Part of a small language model's weights.
Size: 9 layers, vocabulary 8192.
Architecture: LayerNorm before each block, learned positions.
Training: a variant of Adam for these matrices, 227M tokens, 13862 steps.
Each number is 50 + 10 x the weight over its row's rms, rounded and kept within 0 to 99. Layers, rows and columns count from 0. The size before them is the row's rms in percent of the matrix's.

# k: layer 6 attention key, 256x224, rms 0.109, rows 65-71, columns 0-223
# q: layer 6 attention query, 256x224, rms 0.116, rows 66-72, columns 0-223
k65 135:52 48 64 54 62 49 36 44 41 53 52 30 56 55 63 45 66 37 58 53 61 43 38 50 51 52 36 41 42 49 42 66 61 58 43 54 23 54 51 38 53 54 65 46 38 46 61 60 39 62 51 47 61 60 55 75 26 66 59 40 61 66 58 45 42 49 57 41 60 52 34 26 37 50 35 59 69 50 27 55 44 45 62 52 53 44 44 38 67 28 69 40 54 54 58 43 52 47 44 70 41 49 38 41 54 59 51 48 45 44 57 70 53 46 55 54 56 51 56 51 49 39 46 44 56 46 48 46 43 45 52 65 52 49 53 56 40 59 37 52 51 50 53 59 37 59 56 42 47 48 37 24 58 40 51 36 40 56 56 51 50 50 49 42 46 39 54 40 36 36 53 44 60 46 50 60 58 58 33 45 47 58 34 32 61 50 47 45 33 54 48 41 27 41 38 37 64 38 60 65 44 56 55 63 55 61 24 57 44 66 45 47 58 50 38 51 47 52 47 57 66 45 71 46
q66 152:65 57 48 61 73 66 39 51 57 62 32 52 54 58 53 49 54 42 52 52 50 76 47 49 54 39 59 48 51 59 42 40 49 57 55 30 47 51 49 48 43 47 69 37 44 28 49 42 67 47 57 42 61 38 38 40 56 62 38 48 51 59 44 57 35 42 28 49 57 62 61 48 50 51 50 46 63 38 51 34 51 69 55 60 43 40 58 46 50 51 54 52 40 55 49 44 51 62 46 35 59 58 44 26 38 50 19 51 49 29 50 46 52 36 46 67 36 52 35 56 55 46 42 64 43 32 51 45 50 54 67 59 45 59 37 46 40 57 64 54 50 58 48 38 53 78 66 52 61 44 64 46 57 51 41 54 63 72 62 32 58 34 60 47 50 45 48 44 34 57 52 49 56 60 45 50 47 52 49 70 47 39 48 36 35 58 44 39 60 45 49 44 56 53 50 51 56 43 58 34 59 39 61 41 36 47 53 57 44 42 40 52 62 39 48 45 53 62 26 33 51 48 39 65
k66 144:63 41 48 48 66 46 52 61 54 56 45 58 52 55 65 58 41 44 43 40 66 62 46 60 49 51 56 54 61 70 65 53 37 68 57 42 36 47 42 43 46 61 76 49 61 48 50 46 75 54 43 38 63 46 60 37 46 69 42 51 59 54 56 48 49 69 76 68 40 44 50 51 45 46 50 51 67 30 49 44 54 67 60 48 51 66 54 56 64 49 48 40 45 52 47 60 46 58 59 26 42 52 53 34 48 67 43 47 45 38 46 47 43 38 50 67 58 36 50 50 37 52 37 48 47 47 46 37 65 57 54 67 43 51 42 58 62 55 57 40 47 51 51 36 45 63 52 46 61 45 57 44 53 51 40 67 58 59 51 60 36 50 44 54 29 38 64 50 31 58 51 39 55 66 42 61 66 65 36 51 47 33 51 31 45 58 46 40 62 47 46 37 40 57 73 31 53 60 44 40 43 54 58 42 48 58 49 58 43 44 58 33 39 42 48 51 44 43 29 39 51 33 46 68
q67 137:46 41 58 45 56 53 52 40 42 48 50 46 65 41 32 29 48 29 52 70 53 65 42 42 68 52 55 58 54 41 45 44 62 66 32 33 41 48 50 44 47 49 42 47 24 47 38 42 31 62 63 35 41 36 40 62 42 47 49 52 55 68 63 59 78 49 36 49 49 46 30 58 34 36 54 47 55 65 45 68 47 37 50 49 60 49 72 68 53 52 45 46 53 52 36 49 40 47 28 48 52 52 63 41 45 51 35 59 52 52 45 75 62 49 56 51 70 51 39 36 43 57 45 50 49 44 43 33 45 63 61 61 54 48 51 54 43 72 42 36 63 45 56 49 62 42 42 48 43 52 55 60 48 55 36 47 54 52 48 57 48 47 50 43 49 56 57 37 64 45 40 42 51 60 63 56 30 38 54 47 44 52 46 55 35 40 57 50 41 44 52 51 44 34 74 50 54 40 43 49 68 52 36 71 49 49 52 42 43 61 43 56 53 65 41 49 46 50 56 67 50 50 47 65
k67 133:43 59 46 50 63 50 41 46 56 54 46 56 45 53 43 25 45 50 54 56 33 39 62 49 59 39 67 58 45 58 37 35 55 54 45 60 35 65 31 60 46 59 50 78 42 58 34 50 45 47 54 57 63 44 56 68 47 45 46 43 49 60 43 40 45 57 54 48 35 44 38 46 65 49 65 51 48 56 48 55 57 55 65 43 50 62 58 35 51 52 42 46 47 48 52 60 53 37 48 48 57 49 44 56 53 52 51 39 54 69 43 45 42 55 30 45 52 44 22 49 30 38 46 61 69 55 43 60 39 54 74 47 57 53 60 45 44 35 62 53 56 57 44 56 54 54 55 37 48 57 60 57 60 54 52 44 68 29 50 56 55 60 47 59 47 63 56 52 54 46 27 54 61 42 53 38 48 54 54 45 54 55 22 47 26 55 45 59 27 47 50 59 58 59 47 50 47 33 30 52 61 62 62 59 53 42 76 44 37 38 45 67 52 54 57 65 47 58 59 41 24 50 64 40
q68 122:67 49 54 49 59 86 53 46 34 51 33 59 54 64 57 50 66 43 47 59 52 46 43 45 41 34 57 46 60 57 41 46 38 62 63 49 47 49 36 55 47 50 36 45 43 45 51 46 45 51 62 60 63 24 45 42 58 57 56 45 39 45 49 62 54 43 36 45 38 56 51 41 47 50 40 55 67 57 70 70 47 51 62 56 55 44 34 31 56 44 56 50 53 39 39 45 41 37 45 58 54 56 40 39 29 37 34 54 58 41 51 53 53 31 64 68 61 46 40 30 50 61 71 66 65 39 59 46 53 49 54 45 31 59 58 56 33 50 48 31 37 48 52 66 56 46 42 54 66 32 45 55 60 51 45 50 47 51 50 24 46 62 52 42 40 45 61 42 54 55 49 43 54 41 52 61 43 51 25 58 35 50 34 45 36 49 52 62 52 46 53 46 57 51 62 43 38 63 46 38 52 47 72 43 52 51 52 70 47 40 42 46 49 28 42 38 49 49 52 41 50 50 50 64
k68 115:50 49 57 51 43 29 39 34 43 48 56 56 44 52 43 34 39 45 37 58 41 53 66 59 47 47 57 62 46 67 47 40 56 46 55 60 39 43 49 61 45 54 43 66 55 43 44 43 47 54 56 51 71 55 60 53 56 50 58 45 52 61 60 36 45 45 56 54 48 51 57 45 49 55 51 43 52 51 45 69 56 62 52 40 48 39 60 52 39 39 57 56 45 48 65 58 39 51 56 46 53 55 20 44 57 58 46 31 63 45 52 41 54 34 41 51 54 42 46 35 50 61 51 40 45 61 53 49 53 34 58 47 52 52 55 59 68 59 41 50 46 55 37 45 50 56 50 27 47 69 58 49 48 48 53 54 80 51 39 48 50 39 48 65 55 59 60 59 50 57 63 40 64 67 72 36 50 48 36 43 41 41 49 41 12 69 52 49 54 38 39 72 30 50 55 64 42 31 27 51 48 53 66 39 48 37 73 49 47 59 41 56 57 52 43 55 50 60 36 59 33 33 62 48
q69 145:22 57 47 56 52 45 41 36 50 49 58 52 64 43 45 53 56 47 59 55 47 59 53 46 49 50 36 49 63 59 54 56 52 50 43 39 46 57 54 50 59 37 48 63 44 66 42 39 36 59 57 38 49 59 40 39 52 39 45 65 45 57 69 55 52 53 50 52 56 45 28 45 49 31 77 34 55 61 42 41 45 25 62 59 44 58 70 37 47 55 44 44 51 27 62 53 56 38 50 35 58 28 46 55 46 46 61 45 54 64 56 43 42 65 57 42 48 49 55 65 55 44 56 49 46 43 39 60 58 43 34 44 40 47 65 38 43 29 48 46 53 52 59 44 62 48 43 53 27 59 65 52 32 43 32 49 46 38 36 58 44 40 32 52 61 45 64 51 58 55 50 61 47 49 41 47 33 35 35 57 61 56 54 42 59 45 47 76 53 45 62 53 57 47 57 42 54 44 42 41 47 42 49 51 55 44 55 43 41 50 37 54 50 49 49 39 71 10 62 32 47 51 48 46
k69 124:50 51 38 31 47 48 37 52 55 53 53 48 37 38 50 22 48 55 44 43 07 47 60 50 54 53 42 57 50 67 51 55 56 47 51 43 51 41 54 80 54 49 44 45 43 37 48 52 46 46 52 54 55 53 56 63 76 49 52 34 50 45 54 42 49 45 54 40 42 53 58 46 57 46 60 44 51 55 41 58 57 49 58 49 47 52 64 49 29 43 52 54 44 47 57 46 46 47 67 49 59 53 45 53 50 44 48 44 47 76 49 38 51 66 47 39 50 48 45 45 49 39 53 55 53 49 57 63 52 52 40 44 66 45 51 44 61 47 63 50 59 57 48 48 56 56 51 44 30 49 55 49 39 55 65 63 58 37 43 47 54 56 62 46 42 58 47 33 69 52 47 62 56 47 41 51 50 48 48 46 48 49 43 64 52 65 49 67 40 45 43 83 52 51 52 52 53 49 53 38 50 37 54 63 47 23 92 47 49 34 47 49 38 59 48 51 58 49 47 31 13 61 65 34
q70 143:28 48 62 40 50 49 48 39 42 39 56 47 39 39 45 48 52 45 47 60 50 50 35 41 31 46 42 41 47 62 49 34 46 57 55 40 57 48 49 51 50 38 34 52 28 51 49 33 44 55 55 61 56 41 58 56 56 49 45 51 53 42 65 61 58 50 45 47 42 37 54 47 67 54 62 43 39 67 66 59 59 59 55 55 58 47 61 64 53 53 59 52 56 44 49 69 46 36 51 37 65 43 29 52 49 67 45 41 74 47 55 46 57 63 48 36 61 66 37 34 55 51 62 70 69 41 50 41 59 39 38 55 48 46 61 37 67 47 62 31 50 44 52 47 57 40 48 50 46 50 62 62 51 39 39 44 50 47 26 52 43 50 43 50 55 57 56 39 62 37 48 54 42 37 53 34 40 38 49 45 40 57 57 54 31 37 54 64 50 41 52 52 49 69 67 44 35 56 49 32 78 60 46 47 75 47 46 33 39 50 40 46 52 58 67 60 76 43 63 41 49 51 43 41
k70 132:42 39 41 42 46 36 52 49 53 56 53 45 53 50 55 36 45 58 53 43 48 47 62 42 52 36 47 48 64 51 57 49 63 46 45 45 68 61 50 54 30 69 46 53 43 52 39 51 59 40 47 48 54 52 59 48 47 46 58 46 54 55 48 39 53 56 27 53 39 61 70 60 57 47 61 59 32 58 59 61 53 54 52 31 33 47 47 54 47 55 39 64 70 54 56 55 29 42 60 50 56 44 40 41 41 47 51 59 52 55 45 50 56 60 45 39 52 50 37 44 51 49 66 43 55 48 60 59 32 37 50 45 51 53 67 51 52 43 43 38 44 59 44 53 53 53 53 49 45 61 66 55 30 35 48 50 70 39 48 65 70 28 38 56 46 56 52 61 66 58 59 47 27 52 65 38 53 57 62 49 48 19 46 49 30 58 44 77 55 40 36 50 56 48 56 81 35 42 41 37 63 48 47 60 46 56 44 38 44 40 43 61 44 61 59 54 74 51 79 44 54 44 46 39
q71 146:43 53 56 60 52 50 62 52 50 54 62 51 58 36 54 50 52 55 66 43 53 37 55 52 63 73 49 70 49 30 38 66 56 40 35 70 32 40 58 48 52 59 48 52 47 64 40 64 42 41 33 49 38 58 51 72 34 49 49 42 57 41 57 53 60 45 46 47 50 41 35 41 43 46 50 54 46 54 49 73 52 31 57 35 57 59 41 50 56 44 53 55 53 64 52 57 54 46 62 66 49 52 62 69 60 59 71 51 36 65 42 58 51 50 50 51 53 57 65 59 44 44 81 44 60 67 41 53 44 35 39 65 59 36 52 65 43 40 39 64 65 46 59 64 42 51 52 58 42 40 39 40 49 41 61 47 37 53 43 65 39 63 58 38 46 38 47 59 57 45 46 54 40 54 52 51 63 49 43 54 53 53 50 63 50 59 57 48 33 49 34 54 35 44 52 52 58 41 51 69 25 49 51 58 59 52 51 48 63 59 57 32 51 67 40 69 55 38 52 68 50 62 68 46
k71 125:34 57 68 50 52 48 49 52 51 43 52 46 50 58 47 66 54 44 55 54 86 50 39 55 50 48 39 26 44 35 50 65 61 51 54 51 45 60 52 21 54 49 46 42 50 61 56 56 45 49 55 53 51 52 54 55 31 45 55 68 49 51 52 60 44 50 41 42 53 43 43 47 46 61 39 63 42 58 53 50 40 39 41 52 56 40 46 39 74 42 56 46 57 39 47 34 54 53 30 46 35 41 50 60 53 54 56 56 56 51 41 73 50 51 48 43 47 62 58 57 51 48 51 49 52 44 57 41 44 53 52 57 41 53 54 42 36 57 46 44 42 47 47 51 55 45 54 58 40 45 37 42 54 41 56 38 34 67 61 60 56 47 50 40 53 48 46 46 40 52 44 52 39 38 53 53 45 54 52 47 56 68 56 56 70 38 42 41 50 49 40 09 56 44 37 53 61 47 61 65 54 60 55 57 45 79 04 53 45 57 47 58 54 48 46 42 52 53 62 61 87 51 53 47
q72 124:59 69 73 60 44 45 46 36 56 49 51 54 48 76 53 57 56 54 45 47 52 53 59 50 60 50 40 51 56 43 53 43 35 57 56 51 72 48 49 47 43 35 63 58 68 43 49 39 45 53 50 42 30 51 47 54 58 42 51 50 57 51 42 55 37 58 59 50 55 39 52 49 53 47 45 37 38 35 57 43 45 36 36 45 57 48 36 47 42 65 58 59 47 58 49 41 61 68 41 55 46 46 70 34 64 42 70 53 53 52 58 37 48 30 61 52 48 47 31 37 58 43 34 74 50 61 56 44 49 55 53 47 46 51 36 33 53 61 62 53 43 51 60 47 34 56 38 45 37 41 45 66 46 41 58 57 44 38 47 44 39 64 37 55 64 54 47 64 43 62 56 56 50 65 37 77 52 47 50 49 49 38 60 77 63 42 59 34 53 60 52 51 44 45 47 49 40 55 55 20 41 23 64 40 41 54 57 55 57 58 44 63 38 64 51 40 38 59 42 42 51 44 36 38